Part of a small language model's weights.
Size: 5 heads of 64, 13.8M parameters.
Architecture: LayerNorm before each block, learned positions, tied embeddings, attention and MLP in parallel.
Training: a variant of Muon for these matrices, 664M tokens, 5068 steps.
Each number is 500 + 40 x the weight over its row's rms, rounded and kept within 0 to 999. Layers, rows and columns count from 0. Numbers have three digits each. The size before them is the row's rms in percent of the matrix's.

# down: layer 2 MLP down (transposed), 1280x320, rms 0.0598, rows 1176-1257, columns 240-319
# up: layer 2 MLP up, 1280x320, rms 0.127, rows 1177-1257, columns 240-319
down1176 098:472556578466471476594484559519422512457511450526469542549575477492488442547471550471539464477487506518500479459539466436522536598456454478495573542538500420427490549515500458461508483554488497543524527476528457556517498479495494533502465501
up1177 111:508528516538504545513517475492499512441497469494524503455528491488564448554465586485515470504516461498463451524572464519504499528546518475536516499450503429482588499454454537535517475566555505489451488440488546580491475491550513462521447448
down1177 110:486450446572502515519481526504502619512515530479523450488518508521536557434507504507491443447533517501530547500508549465461530519487640498495580462527495580438516455450465481471530531590448543487553504529558561477470475491479486495544435494
up1178 093:519543492501481511501462551508521466434484487567493571538423491502531482409431483419461482476464509523435475505471568508465480575431527416441461504474481489492466444544539479501507525467444458489468492525465459506479521461511467541537489521
down1178 093:490532499567530469474487487525486479592541550532560508474526494533453479514565552455459578512591434497506505544514406445544464417483539526521506435467493540533487537496485458565482508458455471478568479555509535512508509515484536518465416507
up1179 097:488519508530518457498456520468489500521500424524510406516552554451538498504474506475433494462441463477475541482471465552565437419491480451508475555473520479522562519432559463457496494502557589523507481520488443465508526500507512490550577517
down1179 115:460466517516507480452507561441505537497422458523537492474522470549519505575458508473506456447465430409518520452491484510523428415495491411516524494532509494482503464462446479488519504517556492499549477535492549511497510559474495464626517441
up1180 098:447559610568437476538515523530454519525530481551467506498498539495476531518494471522513503522481492478517442510498503507529540511506519525535436567519500551482504527532511544464498487526473562491470534484480526487441552422519480453514479588
down1180 087:573453438474551520468451489478558490502466532455548472528491465516532483440477504485478494476531481480475527481458512453484473500510511449432532493450434472548500509456491485473512465512441480493502532552539491516473475537599529510447423470
up1181 101:531447425511509456434466487529507499456543500453498461507444550501535557522388498464486430492512432471484472495491502501467502482576500528542511560476450518528510492488561453473426511425584502379524483564502524485456517459508552547577512460
down1181 103:553507529492494476536510502554509571531574504514509501581495494463555490527589499442567537470475573462525515465493503521501488507537514482458533558507540480532441480565488508532440530579444474504473460465499543519481503505543466531463472518
up1182 098:498471466420461440469422526411515579562588451463468451469543548482498517481512505451536524481496553447581540531521493453487474463505485496484538488521454511509476514496511426562487474468450483473507515501561483511555427489495529506553534475
down1182 093:474465511525531528570545483584510485452433556513465460443456497517524448486497500550456522580504479560445480493527474583485565481503458545543494514498569472525461500534484516480465450507547567447577447532506504530447551449489540459509471425
up1183 093:587495550545481528528546541529564496601461544475465465490481500397482550566534509457431542555400487515496504569402574512509536511513542504470432513515509475464488486560529494471462501540543488487512505486478498503568509496471478516475511538
down1183 091:427522471455446491471526502390468453487516541567461454514548477485501501479434496565539452487541504549552495466505434464511483458502510453538511528441499483596527509490507404483471438460458504453511435522538448595451471496526465534469555516
up1184 097:482529544470468526400532574481584453539493484473450508505462443503570447527501506474449406581588534525410526513549564549475499454508501478506509514486499508485472515452490609512568397612496548462511520540488492540486484500525497519481509534
down1184 099:538591459508473570503469434521569557509554557472446475487498445534531478544415540538562544512497546448537405494510491577504532544506446498522517544507501445432433535513485524555512462534459478517489440462480515487517479526578484462479583502
up1185 098:564525427496517551457505506446517497462486521518523466509500442513542517498480484525480487500479552486508554522452462579504504514523492482432482476503416532552478548453527518484564458400463555387465481573528468499434618520564460467510493565
down1185 104:531512432475502614518451517516508490440496467545530489451530470506484494502515520488548495430546495487472480542473494422490486475522486467510522561468466574528548486498488583483522453440435518559477518516528550534444553451511406472617527526
up1186 102:508513501522520533488482450553530441467549454495454457522541541505570520470503439511509510512434452464454495523553516471495451445489474453479507538484492525439457534483536477523520504470521451508517525591531519500587502501643502559475499498
down1186 094:485464473503503492511501551454420527547528460547547556442523548473504467521491479477495467540535506444539487534484514500511561437516505425589507560440545471539508567537477490593493548478541507443506497514455502510477472574492499465443539530
up1187 099:518483461498465452560554531559508475542543549496598422419546473515593512498509536492533437449514478478599514490442548469525491512486487506541484498428571462527514413440499473477527472566491426540479515502426547491540486515471454544524436540
down1187 101:517469526476475424421492451537512517531434480537474452548531512497456514460539469491499476580507440496500503527513534542499507512519528603499466443528518569501529502513454520510554479512469530502541514488482522561571519547562497492536478456
up1188 100:519461450517533411483586455484538510516446515479533483477465442502526496571467507487488517502502456505483473458559327569439541458489526610512469550524494482477464459580557537467508469480513475492482528473482542478504518425513521494522451470
down1188 103:533549539534512447532522498586525517510466512466504479490438507490521492530423448519591499494503417492559504526464455566489494529489405493468434514553517519507547495534407529532511509476526471574532464536463529508444538548463480522449465480
up1189 096:506465482481506460553458489487537479536486458520493504587452529512496462567538502408525465444520599526437470448504539537513489501490421474513492464444457496536566507536563494518467498565557475486517469533493425507462420534506495504438544546
down1189 093:504450474542546449558417533520505500495472439515554424545498569529415460495533527516481549522492498469526468515462512552527514495491476511503489504530561576532478506446527450474559463505508494470513518453488423460521523453548461551549469500
up1190 099:511472478363534559492537528462484463521563499458534488480495451499543618576556538455509420505447455516523490476532544484435544538495501487465475495492503469539585490440506525504380491483571479491523486433454521575469513538499442474448529484
down1190 106:553494514411480485572512516488541556518418505532430548531550493464459480515504536562517491492505524505546546545427517540469494544531504513473548513551544522495551519542578465530533507477553475496482512485432469447425555498517493524502521461
up1191 099:544497492434553478456501473542501492454528481530404413519474564442485496492461491504498448508461458538477588552536497538448513467559481417450529548481502532499504512498475432535500503513499494524504475524540496484488509437560425511452535484
down1191 100:497569489485483559498529583509436545473467570499507503437567518430411523525468539443488431515511486509516458590438507501448510473479540478513619563464453531541464509515497503542470463589507511459539477508463528461507519512504533489521494492
up1192 098:510490466530457554524502512428540453507512513457488472431470514504493535543580438488529489448476477486475491476541514488561472483541523448446486534501433471489539465525509524437566538509483477494516546507523436597514510483433519494474530497
down1192 097:488519473579479585410506454517465474463462442472484555521496457451446511486410494501507551469502462467429503458513473519455463523485494465465488471512532462409484479489526542502522520509545435437430477451612522564570537567556516568482445581
up1193 099:480506531455494522535461531576519490484441456471494545462557453596529505527572517490507558444450493499502516456596508447522486418511508490502499409482482498468518457434589514546533483578438512491537581482507504540517501481538454524590509494
down1193 098:444531445540485533495490549565474486525516452502524562490508493578486500472536540560538509501571511478526515539467557485575453456521469456505613459565475506451440408495497575504588487528479448457451525502470484462433510553488543471498496488
up1194 091:490472497492494545496457515459495470435578519534538559494491462489449532504526568439459456440455550606411554500546485485565493526465437537498450533439445412451550530494502424474518512609500444473530430543512449532472541559514576469516489505
down1194 096:493540472453475458487506482453477514493426493520559438488567536491465570558496557514475483494555550469502472444557477472515538531487461495446490496518530505493508478472487583449507525465530497493489493473511539506492399528444508532489486512
up1195 095:474553512492481503545494496507532490543566551502452474484504462494526543490470447543518509454450449489534469506476499564420427537463398523484484568582523496497536546523477485477423440518493464579512487479478528560482419529516526501482445480
down1195 097:533399518462494493495517474504483515493533479530515454524479467522496498480538512516510475534544469493523623463545498472502588475540497445535510478524447573496438499429501514479535550495556508491530477487447548458434626456494576440516504496
up1196 106:489516501498572371416408568553547439488447468466527527493527505496488508497506495561461519457517505515539514490521447455477476466482540531444469515483360444464526456531523499489541499567572507496582563525534532487476614544504428468514479505
down1196 105:558464452524476501513496459500508566477461555508478502471520518470493562532467557508471477436544479520536537484426571458464532469460475498412544501496499553493501455488536454437552471571513514458420541480543518489541457454485491523598470516
up1197 093:406561471505538465528555512484544519560444530533457470550436448505463484476547493448511475516506543500472523500542487545521467521565506547573447499410452508567497498480535493560526495474446453525551445502530452552465523512516467467531456449
down1197 097:549414513470485555514529475527481559447534512533489573464558546549471488609492519574491485470517486444395502481528526541435560516490542481578463541436475519537527440520465492461531493535507514534468540455495512571455451477477415504526462558
up1198 097:485457459537516418549558509545493549529438536481450530573533469484463460562467519520559475424527522484574529458521486481462502492544516492526487482549445552565476433455469505437476493488576474497503518525477431524480462562504369500497430530
down1198 096:471533483525522487550500510498598565554508464517487552529496477476492524524514470517373570506478511572538539521453539563489531480489434549526474513475551526538480539504475438396490465506441458507514477508490476516469521440621422483464520553
up1199 095:489463503520583534556483440490460504498469439542482461497473488408513499453477490547504441445497487543475546480538460538529501506522546516398437501491468510517440557511492455491508473564481529477523426526501480508488433548507496470487530452
down1199 101:483431515493487486473450469439498491495507521541481479497417439467468538460438534581502492526490508455499425434504547475501466515520493508449548490454470453438469513487534464545477504499507587544552520553496470500482492449455539512586414455
up1200 089:465422556474412570557502504480504566466473461491522523520461500461460513447432480422495422555501554498539563508525576529538482452515491459595579526511535461505500512554499529498468443470560475545493507516579489538528479586576485477450507484
down1200 085:527570482515474468441445550518503470566548495499483442517605412491548520539495543541519560434577506542507520433511463499475524510528503491430515462425459521549482509453448488569539436571453443466516508498494485540502520481465494545527499472
up1201 114:392578489497555496528495483548514497445529531486535502498504503504458463468474508493462530519471543505444496489419448464479539444518541538440433495470499530495510400493454470524522504444557468500481543497563505541573494494527476499451549523
down1201 117:443544530530575484479451497484527494549526453484444525524441518518515494416442480508476493552487452534627546527430452482458540527446523555505440450542475557519502529523527422492582526453488505410504529545450501497604426488452502451413504519
up1202 103:416437526467587502458505543552547484517511543478434475478573461532498463507453534439538477419499514471461443491471521410445514465481487526521469442557540502499424434499501532464486521554534503535510455451455534515519543521509456502420527485
down1202 095:567507459462504558564504497547544467423498490399558523468490445458500514484483465531485600520452466517505566586481429541558476426546488494485489522452456496580517590520537578470497457467521459426531522551530488473465582488574536527433477513
up1203 103:512532508506447473447543506571528561482484498534512548525524520497557474533484508504542487439425489557522496540518517513444460533450512474473505513510537517515488486494471491483487585540491471487448523461560507482480456563457487515440486519
down1203 101:474541419499401514565509474426492423506433491439526486459487503510568476450472449512409473533421556509496551483486558447490501471482490495512543498580483461471484500512498460479426473446480488491513487524515488484447520516458484494534498492
up1204 095:501450497517480408496494557463506514501480460549564443500458489531479531545543469511534439484526471448469499514552493446525490511524501467551472533444504515484559518552518503448524491537473432470453495566545455499516502545465498464483467470
down1204 086:530526460448492483486534491548476469536500572496454499480560409483536544466467464466455595509438526484508543453465505525530493538455500497421505532540565505494453521443531506476466547440543486509584492480471548498511479495443549539511478523
up1205 114:488526499452517447536459480493516490429452482462486493495480477468538468510488492464563490475504522553473434464453511415513535503459517443465449535515432516543533427459495507499459434532433555490471454527521511483492463521503504534395564467
down1205 113:491535524450570538527527495524479513455471497475599438506475463582526478487518509445525468543429511511481489504542499492450500537524537470482505461554527549552535473456515541530476489492461568463387480561550570466523490456458506526397469462
up1206 108:516544496467476543457500471498508506537508572503509499495481470502401439465511472471499474477479608455534466556506549452559499542498466485499509485440464475427406483480508485478480480505528429461491494482523501497501556479505484512585440474
down1206 110:552490574500478496521433460464443497510496530521543470471477519518462517485502531504593512477495507438459498518475501476489485528508530503501521536495499453447511583570562542477428473567504587550482457559540530491469519497418450520551518512
up1207 097:552432521498456509478540450470545488481493433454549440501530533470499534381591520489475555457497553518464594428491498590491545545438507513440437512463505503570476482483526522513466492496390500451517512450530564517534473531460518442495482523
down1207 103:436538456476457526506442463554425519484458481488533487462468517496458453533459450469501481460557499505615541522474514512532503511495472490506493467483449439501482555530482578557456446460498439485468453482388521484527516434494579545562494472
up1208 095:543519485533446530536479476412510548562464518448550517430508538583520429446530530525476479479476515505463489474502488453458521476541469506501471499486550452509503468456494540498520479518464505489543504533496459516527500478445520446538501548
down1208 092:476453468494523485526496503544507484526537510524519470524486544546489479482458523509518443461546528494419560499498498484466502498510417554544525586539413524393467490503532441527520517498499517463486500526552546449419534447544525532491491513
up1209 092:496474464527436532446385504508523495471544502442526468525534477555471438514427565507492518530520490475521480515531550538513459555565446478453595525489551447541506503434545408502504472521442451527520505519510539450423496523457454442490404540
down1209 089:520541645519515517549597501492482551495507546526601532489423406551489523516557491461508491500501506496503432484453494474422440439535532483524497470472483521443503567531495520390481523494504563476488437470482481576532526476508489493446531502
up1210 104:541526486498467473486476567503514491517450474517494546464529538410487491566465521528550533458460525547543493557447490479577531479469535498442477459542466501496450469427492534446542498453493514434518533436505550470422564540520467465482440517
down1210 099:499521564431498483499523431538506505465566476488539443515498434542512466510518444455505575495462494522471565484478456505536486466502431511496539503455582510562504531561480529449443519500526493544498439448542519513521436492436453529495475388
up1211 097:504524506524528421551522423502584516487469484473495547436505471423527427502452432479501517441514534500554478418546410504490485564537519573512506469486431567528490542489520466470497579431485499512519504543430468471449490540567480577523473438
down1211 093:505553432516552507493505501455419463519504497473446559521421518547451452468582576416565464527499433546472491513593559446469470526461476423508500572466514532535507589469512571501399446546542469535477478435573484530501510553522522518465484458
up1212 092:487497415549470512501474518545537470482475487497480521420460525521560463462510557478394534473431563536443544465541482485571464565545490453474514478488478511480528484525517595574456509473501492518584488492500500500517454501525443407435566498
down1212 091:523540619512482521518540446504515477494487529440539516499461431480480450469563440449445440562514510496397382491519506484496507460472521461542514471562508473538452518465449514508488504480430485447546481508477478542475483525480547480518480548
up1213 097:440522522458462468463489438476472555534473484491461509548496550460485417457538554546433496515500523522463539435566507503562512533535508486491473526438499484484505474482550558493504491506520552471431501524556568497498459551514528450554553481
down1213 084:498496502499548492501451481478479518444476380506507518473532527458485497418404485433441589550458517491521476547589512509476545522479552460582472482498476477423436546531487443473531479493520515513535472469460454497481484461631579505483593511
up1214 102:543537461494507476420483505482534565456560494507478446487486425477510534482494523433525550621457526435540555503540464526479436526470478508482473473483442505559486513515551537472473465458418544467461460508532429469560533488499515491518506442
down1214 107:506494447563488513536538509477555463421514443537441537499478515496652528547482493481516457520442492492464556471573495509509465459439496411535471511540481529499483457526494534479534486443480565497562454457502493511551458500425420457540494445
up1215 109:534519525493514549437567500537478485455491519465481511457535534582544492487506501527485485596507469518588504504436468535585465468487469448479455550582486432464577475468526574444504488511557467524488494456507486510514434519439576460492454403
down1215 105:488536486541481436464538548501474495477496539512423460471522477499530489481515483490504470508493447536478528494534538464485568475576479494553421539502474488519518576484496573446529544504499520573527545510527488422488499533531532486514529444
up1216 129:545457546528481513492424503513489478550517505538501469491520485502513638457522410471519484546464457506483495499496441509524461475519454534542561491469536504562507416447533519607526460478478486483488476519518490463504498491472512487444485551
down1216 129:493519473474460503503488514484527460451525469470571425535562424478478528436467474486602514484502544505458477528525476485576500467516546519573429506520536528549492533538431477554450557540491448511455481483572440540389436470550484543504600553
up1217 107:544430520470461521499503473440510523595523533461522489534450446493496488476450436495531499551474484567448524554484510514551511419475506489511448512507520467516506529451548522481472497586538515576452465499525509529459497517512401483436580505
down1217 108:543488452487475514507487461540485470456495555540493448490446534512457478546508499499543540550511426496526498541556508473477469496430535474500472531436521464489450578547508527548488595502501490526543463515465554513517527507526498553480566482
up1218 094:459496426511460463512532526568515502510453516483402505573457578519459470495458589539553477483510524527556454528547512482501483466549434568506525523509394451447466475536549499494594508496538451506531476492514452456459461547524475451475508478
down1218 092:522515579566541521505498504480446518485521492491532497472569391512548506437520508486434549471476471475490525446505509525489455521532510477499514540391571519451525513400496473519464493500548493583456582473469509541558537518440483529456478489
up1219 098:466446421519444442507575478516520507494501500486483462524478554568432482513440541427494468498510470472469502434499485521417480496479540494543515440535508432524516494487552517522534485461559498506491433473547443519514489519527506492527463433
down1219 090:512575564467547515462434499496461556492494487517494533482483453431531542500450437431519457446484553527485468541506522526553469490556474479459515596512487518429464650459500512422480531535420483499498513523530534434484460458493555449454600446
up1220 099:518553558554554465505531604440533504560520466548585563451567466549500502450497581546487521424536469458493527516484505535516543433515449505558463500452475542528437501494529537491514480483534536416477518496478471500450494413421546499464461472
down1220 107:465515513398487485468525487527453492508472493560573539491536570484473528544480599503545452453464470433523534568500462492540519499520464487426519542517468417503498505481503584558461533517572501441512498541467446491557496544567500477558543459
up1221 098:546577453494541494501461491479536486489523519572530527508509464466459503460579479440501550483463497487507528538444395415494491492500511479506508494452513434471520481543460515486542497494435529492554497472535534584463553482525460518487486477
down1221 094:570571567495492467516451486570531463449478521528450496476522546471470482544452492544472517581475497580445490422538542501500425529476510466469505518531532562468497503488484499482509527451507512589498511551568449547499510513437546460499504503
up1222 102:531589503509526471553484510461501489526408475518511544497575474465528474540524479520501478519508515524493493470440503483494439545573451484413529479544552557477510506494504519494491516463514586477441562480435497564428465497519437491548496511
down1222 093:458469442496530512514512473468516431535448438480512541517478474529421456496449458432498520545555485445500476471516536514576508453463484536569536489477439522515574482482487481497443530479420516567541500487571497416414508554509524472504509476
up1223 095:419395510529524573487576490473483486458467578449533535465534507504471592508547509500384461436502522459510517462588507509504576481521493439475496488522511443466450505447520543426462450470495538445552481526513539474592502545484535565495467478
down1223 105:517528487446445502519486507541528521519529476598464470513508558516495466476576486464580569539591493488468409472465531505451470456433517481491532539491468547529511527481434553551559474517483481563475501521508482504505535470593542420483510512
up1224 095:474497466413514534515469504527426461398475513531478503535515526535519468459604536548465455508514560458520449499485550469495454520424502509501506451446456438492513540392444532482513568570491553484446415530494509498448512503556536496455521454
down1224 093:525437433602461494475411475481506515559493483517546499518556457503473503524497464497494505539492483394551469542514444528522538571525519479542473448431486511485472591455519503544502529468511455566502476408439502530506478489510465431508506530
up1225 102:545500576518448663531477470486522507451498521467451466451441529534523447467477521547561479531445454494491485467458528530380512471542456487480439502525466478544579455512498470486495474501511541498518494543507549474494538534578448490513454434
down1225 093:445543455522557412455514513460586592464498475547503526522542544552489544434489519467448542509563510522524487496489475519530438484481506451550542512546532527503507480526441510568482564531550473491514471519460474502491443486424510510453527507
up1226 101:462540471476491508539456468467510490435470453518470524470421415527490464491511497548514542433543484547517565475600507442541525522581487508483397560462469418532484460510538522532441598553464558507448484485519555421518427497483463557455462486
down1226 099:553493498637471493485559578521494523529467463530552530528513497565523438488483560481484462542481510509449490548457483546490490546505460449597526507546505496531515541431526519490485516484493444445500491498456592466510554505512487434497481501
up1227 098:484521508507460518491457483514529465484490429487489559520460545457561476531470510525497511472511448428538514451590517531478556430463508563522528487470453566509472522503502402470493466518504469481473494530492516566478582558475446567484527434
down1227 093:535511553461488410477489453551480489465543436547497466479501472512529470539417435526505502547457506507410459498489457449503452515561576468432435495433521494418518538506515508494516521468497479509488495509516467544508530489493539441419554556
up1228 102:530529474514560469504555502523480514517423431504450498551527525555512412611516512508493499564494526523445487449464520498438452472523554490507515415513458534539536440456515528530504455492535479474451480432546464477508488549515555639550463554
down1228 094:521516583506514495531460484502426556487559457428518476474523518476499527541467482540479509450481490572503617530507561529515520590468537565497514600511485517459461575480532431533448422488533500533492578466495552496548519502419428401438515520
up1229 100:502448471495577521594462433492497485506528489467443484505482496495534506544584448471455540557471473470454431569458524510590429539504501598451462534467536522491543470518541498505531481496484518440496460537484435459553443513491481525567519428
down1229 098:513546450488478522476478489527470524570458542575493467433437514465492480515499584533384450477511498515520480559516477470526557390483520532552554509473434450520511538490594479502509468482489499409477502541478505441515552502477532541551460544
up1230 095:424537402546489628442524486546503446514532496509505489495494604503455484482482421521487545491598568527528470469521577565497450462477497512462452525497516471518511448500498444533498510510496471483492509536473572575501542560517457583507478492
down1230 094:548501446531493374458578539512530494467484444502576511517527478480459479507514509524480468512451533506439500555527526538454528504468432480588528531585502542490510531481582511467483421504464510509506519405480528429495548521497520546474465489
up1231 092:444518487532437498506498494521522524643463476549519469528419541459424475460512477507467516461562515524497516557544538513561485510588510449520505503517541520558534531506539493534489549536527571475403511518515569554479515493484499444472481528
down1231 091:521438528512521509509457552505492510428509475516545504493502515492475590551516510464462487497489526528455497485442454460473546489469550539559485516489501485428476486580463490500507538501521420551553598507476542477532519467493488584528511509
up1232 097:498589448514572525509479546491487534565445443569513432514561550419493469453564580470494459525457514441553532503429563428512526523531470470500463497490418463490499505451465517514453526533568512550545515454480444482483563504496463461495462488
down1232 091:506526505448446446561532507475540530462482411476484513428464433610527449502486535502545522480545525567457570489519450466478476540446517473471526526430549529506478562439527511619572493522444493486490520512544497534499459477503522481580502502
up1233 100:462480433453494540501475548522407515495527526479516511515514514476544539422419507563557546407443509505392436510455481465512493537482566506503466446491501433496463500546487500565448490517524493520413476459461401576526496510431528470478465465
down1233 097:468450493425492473444513539467444401462522556435471494479482537534479473517574444499547499438499490421505518551559500448536414535501524511485511504480428476487497534481494510411507525557526500527492536581543475517530575525389541453531451507
up1234 098:533535504579606475586474487577459511465377542486498467554359491450522526556446515485433488517425540505525532558479485470574525516597451524595418521468545496525484474462481516593554501515496531554534457456492511493480448451574451440454568464
down1234 106:504472506460538510428555538438422518550450550491509451482410493510510552484491505497442497555473489540452480531402573505453504602510560483521437542452537519473521484513502526447528447451527496479449510456429498428463498493486490589527492505
up1235 126:540581519508467457456527489503531465479507526524492514526507443421499510455433525473470489443507519493486592466488456515506444456499473440445487565481483552486508540482512492499499438480463507508470483553500569506482518446493520511542495547
down1235 126:517532513522505478488534462529468496482511480523539474575544458431496491503475547478448500459507468453471464460483433499526461489514466529492571548447485490505512552488488566536479487425532473534437536502507552616505555472472451453523511498
up1236 104:483550505561487511468566472424499504571518457514543459521511441490533469473431563524557459536513567498505565495478550538488493504503496506479550522494383490517516440437439560437507492486539552509558469542503428546570498556508525504512473485
down1236 107:381517551474533497482535503578426470514452515443425442535538454502515551517462520453584422561432543418467463483516564519495544547450525521502476566577519488526512469504482451507533452498516551557533542537526454517514456473510522464534511497
up1237 098:454482420490568528497446546534456447498482603480465555520483579521544461542484478495470570490422483489497543492535496566466470439580444499447566474515496484497463434471535523522529501436563448491521510511550493504534478486602463602471557495
down1237 099:554490494428486529438551458517542499469507568643468549530522559542530472544522531525409513552477442492483463516467493555461494515429503543516446487414423484561536528478415478510482490559503518472467501562497495482444597539535475496483544535
up1238 102:533498506571450448559511489484510550527451532398510520508537549438478406525567518486540513465495512522441584489509527424552451469461477521505566564474554478485519457506513520474494477483501528430538459519525499405457447504452539511510450547
down1238 119:481528470518436479503492490452530515494414546538480492494424503486533520527562501479524428483490545478474509542517557461472464476485480535527556487445526461509522572515501536473533493501510572469443464518460439517477501563476429566445478549
up1239 097:537527514469473565504469433569461513570508513541461431496472443531529472395610481520472511450498570543546480451492479438523457558562523509506552480471534504476568502470534422492477467552437467553471477448526492581530434485482457459502443519
down1239 099:539510512413473486476467483533500574465499525491498532494575492451479504528474532526500487532454484608514490487464482488560510479500470523458570524582420487433526577498469482518535532476515508561483489583572546492432525521468539490518509474
up1240 101:566535522529518504453438531500555522496535518440511461511518498440479483491458476579451566492512501565484483442467446485405468536449499516495506564445540494532522410564508463472452489525508541489450530440502473550460522528457479502514540466
down1240 103:526458482464459542524448545484494583512527517433533503532495474528485489552460397452430528567524467495523454530538462544505501505494565514457557497526513523482493475514585516482535455543499509572468487540431517513541512549438515574478473581
up1241 094:594426524485373468517511487504495494591419485539534498491510509476469491483557462496496498546474457454515501396486481448473503534560497467560443470471577494563448550542481555591464477485462436470524460490518508486553545530456510414493492497
down1241 087:487535525542581483547432496500483557468478447566474503511480480492530539524452539519498558494490527558483499519489507537452458432525532540481530533430470512502515405497536458477598528515537504560470534537539482457403487464483491537507539473
up1242 102:488446541505469489548507508508497501472513536464443567440484532447546503513445477586416524479470471512483565525536527551534549494483471461502534484432515461494481476456531470507537477483480492504531537520417517457510531541548525482509523450
down1242 093:482548463531491528481479505442490554518532477561570531535578510501509490542526463491533458503508492504510448494494564526520516487445488510445467551527450515539492435528485435470522494537471536514500453516523432499470451478491505465517512548
up1243 100:543512497486513484510472501487499481471516491510475462494577418562503450526563485532540508533480541451490499508458537587600503509573516477481470462541458554549554563516508482495495458480492484437487477458473466545477445560504514445493548480
down1243 100:513531530490433512526455484473441480500438547513620548552468451517502548492509535426489456422482475462447549464454550535509563446500546478515527521473470464487470586498470496471509531521520537484432485493481492492489505514480450421438470483
up1244 095:532501545478550584460470439560536509427499560422492485431499550413522481451490434497435518495476492453495521481479577445546485466464480449467501545473513516491526528471514565551500448502489520469530515445516474514550569512555487486501520441
down1244 088:506446468527475524552485547426504493510490468493533485539493493484515500512479500453488498457532462480575468514557458471393563488572437500447498486389481476501501468549515478510480523522487519561581493430554496574512510510536444563527467525
up1245 108:444539459502476505478456458478513522535500495526564458481453493525520542455497496537492486482460536545451487584448496523500529467568514569491517561426444472502558497489477490477453488463501478551528386499562468546494475498548479596483505572
down1245 095:570472517488526516540471509548477526543483473478516520544500531472448481544502486471476534547516517429498567462507521547557484514458455493511426505467443417438519449528464498535532468489557475517503524454473562509429485474457474533498501487
up1246 101:472524508488519468507521474501506550513495579501518542581543590535544462542520533421482509499461528508441458577448474541477497498487519465485459484543466434502469505479487459512538523522421518502453442484476481575539529465525503476551529515
down1246 103:540445526457464553540463444434541433464520514473463455403413497565516488424419392490520503550530503526533493535457499450472462491547551533517545506510520510481494518511508599456509542463541507479522504532556533467467481547510479473505520454
up1247 101:529478450455545475533461457483487542445528481514518503478453456512445550525477467501520537446441478498484551462545540531495506449560502467417484516497561509450478486465600487505520489453507470517590518480500471503469484482472484468456482539
down1247 098:486470466513497452556559448583543501514474530496506469534508578528604483502470495497492592423491449497512523432547529451419522500479439444510478431597476471468464491472454530480496525501483541501511522444450546471509454511562510506485572549
up1248 100:474536544488444514509480524480492528482517454496487485526421380507503546536432475473530455385487420507479466468501451462436511458477538547487520477447488461456552492466593441538487537546569455542488418449503526465515493494497452527489524477
down1248 104:474442557537508475519529486468487471510578477483550508487551531512416465487539489531524560518482542462495519525463522474542464513473450487525516485527495514526544489520461460528524564492500541518479449530551423501566502443504484412471554527
up1249 096:539516474445492538479520489490519550531583458535540547519499487525543504519486482526522546487455519527463481487491547448446499507525439452389461503483533479477513457432440508528503555472508413426547468435451458474489468529532504512526516473
down1249 103:502466446477427473496488539473514449494548413536509466472491484522475480549487529551473469539534568536449473540492531466501511519481505448508440548502524479505491520445525489574486487515467478539406412616448521569484497547560440540458543548
up1250 097:512566481490582510443554558573532570539504493511558466497509480507429498503512553445450499459492584459506482541528536428506490495481440588573528521522555488507464414462468546423483493505475479535476534546519520516492495486538487468448444441
down1250 092:511473400416527457505551493457556513583527524464477520430507512488470480388507450529506530479532553481449458439494541517513477529479492500495471505486525498462463448475502574564447476505477492547533507544477524419452492505515436520552531514
up1251 106:492535501508527478500475567482582497514447457547515501497486498561470510489481536549471546507427456488528522558468502475483542508488498481473458526413497549502476485462554449558488474505512447415482520469461524475458511467517480461464543518
down1251 106:529497495527453579474517516477508582487604474446472539499535518579501477537499462507480447481508475504516496474540527429526451465478467504469505576503433515445486507519499497582501496488533519507512581504528488473479511505549519394511526511
up1252 098:515495500426482505454518512503435537508536601459455460482469467508514569497467546497505450484586475531469500509416574450528505538474520607523477482438489487513535457523539510557463515504472502501527502445414504487530490471493477533561417437
down1252 097:510483415494543529517490496526545560539486466459449410492547509468438548501496582490591486506556464510471463492510465596535477585479484544502482529490519518481553426535473557605502468495473505502552501520479474506566503509454519464479505433
up1253 095:510493524559462481509465534472525452460415502465462494548477489450500528517462528399458447396514498500575513455516491498493543483513455477506427490517515474526493510502583528434468469517483465539513483550546463505516498513467523464494461496
down1253 089:494428510529539576520483497542448524563547446538505470492487486516464529484503527552469591509472481528459409532575445576465453507579513494482562514427522444458525442587502490451565569554565503495414578464474510575546472431531556485457529500
up1254 098:476526530479455521519475468523536474482479529460620482482437492522461499448506491516440498523498479531570472528495461437398462427504509548540439468561507507480507509522503561490488428547515527436533463514558468451503482495453436452410519567
down1254 096:574506518461508516546531421554480401473517549516411546493535519461435538520409445414513422467471512476452544434470486523534514432519523516474587544564432495497541484413445459459485588510486448524424531506472482504535498588470530548533497510
up1255 101:493470511485501501480520520500539549512484538473460466529494461529561500511503463483512464529519457531489557453460502444449507480499497456475488514499499510528500487455449518499544516460568510451529530478528425516512383474520509474452459468
down1255 095:464514467444518465433446549473468487461525484496483529485512460431549483500440429467534525482482532474559444487612453464525515496543489485484507520488513484531484553481501526500438491511483501525500538464611547528484562506569453475521522538
up1256 105:541506539567479514483463554526561504559518474563517489497486493521464402496517505458563536473577503485497484470510479381569504560475509491520439499552481417506539449505547573514478523467491480476578547495464466529460481515557516456450571565
down1256 108:534484523500486501467502556511530565550461528493575448412501571408511485392549525488468518473556551491476514506510530543473515473477599552485510539501498472524426536481495499515545511579557451494464507503532481533524463513506496496483495512
up1257 097:521521518575501530472410474425531479492452479430537484465509494536479465479481535534448503504554496485492459487481501512525505544457471451513528510496579482417549452518584476564476492429540484509574506521500371521509553512510495574473556476
down1257 092:434465444507591527479574462514486459482521531486500545514537432470499551447497493466457528527407511481466551527473484499519508485500477534519430502537465522524470486551484603520468528522460546513454531500516504441410455489468496384471437510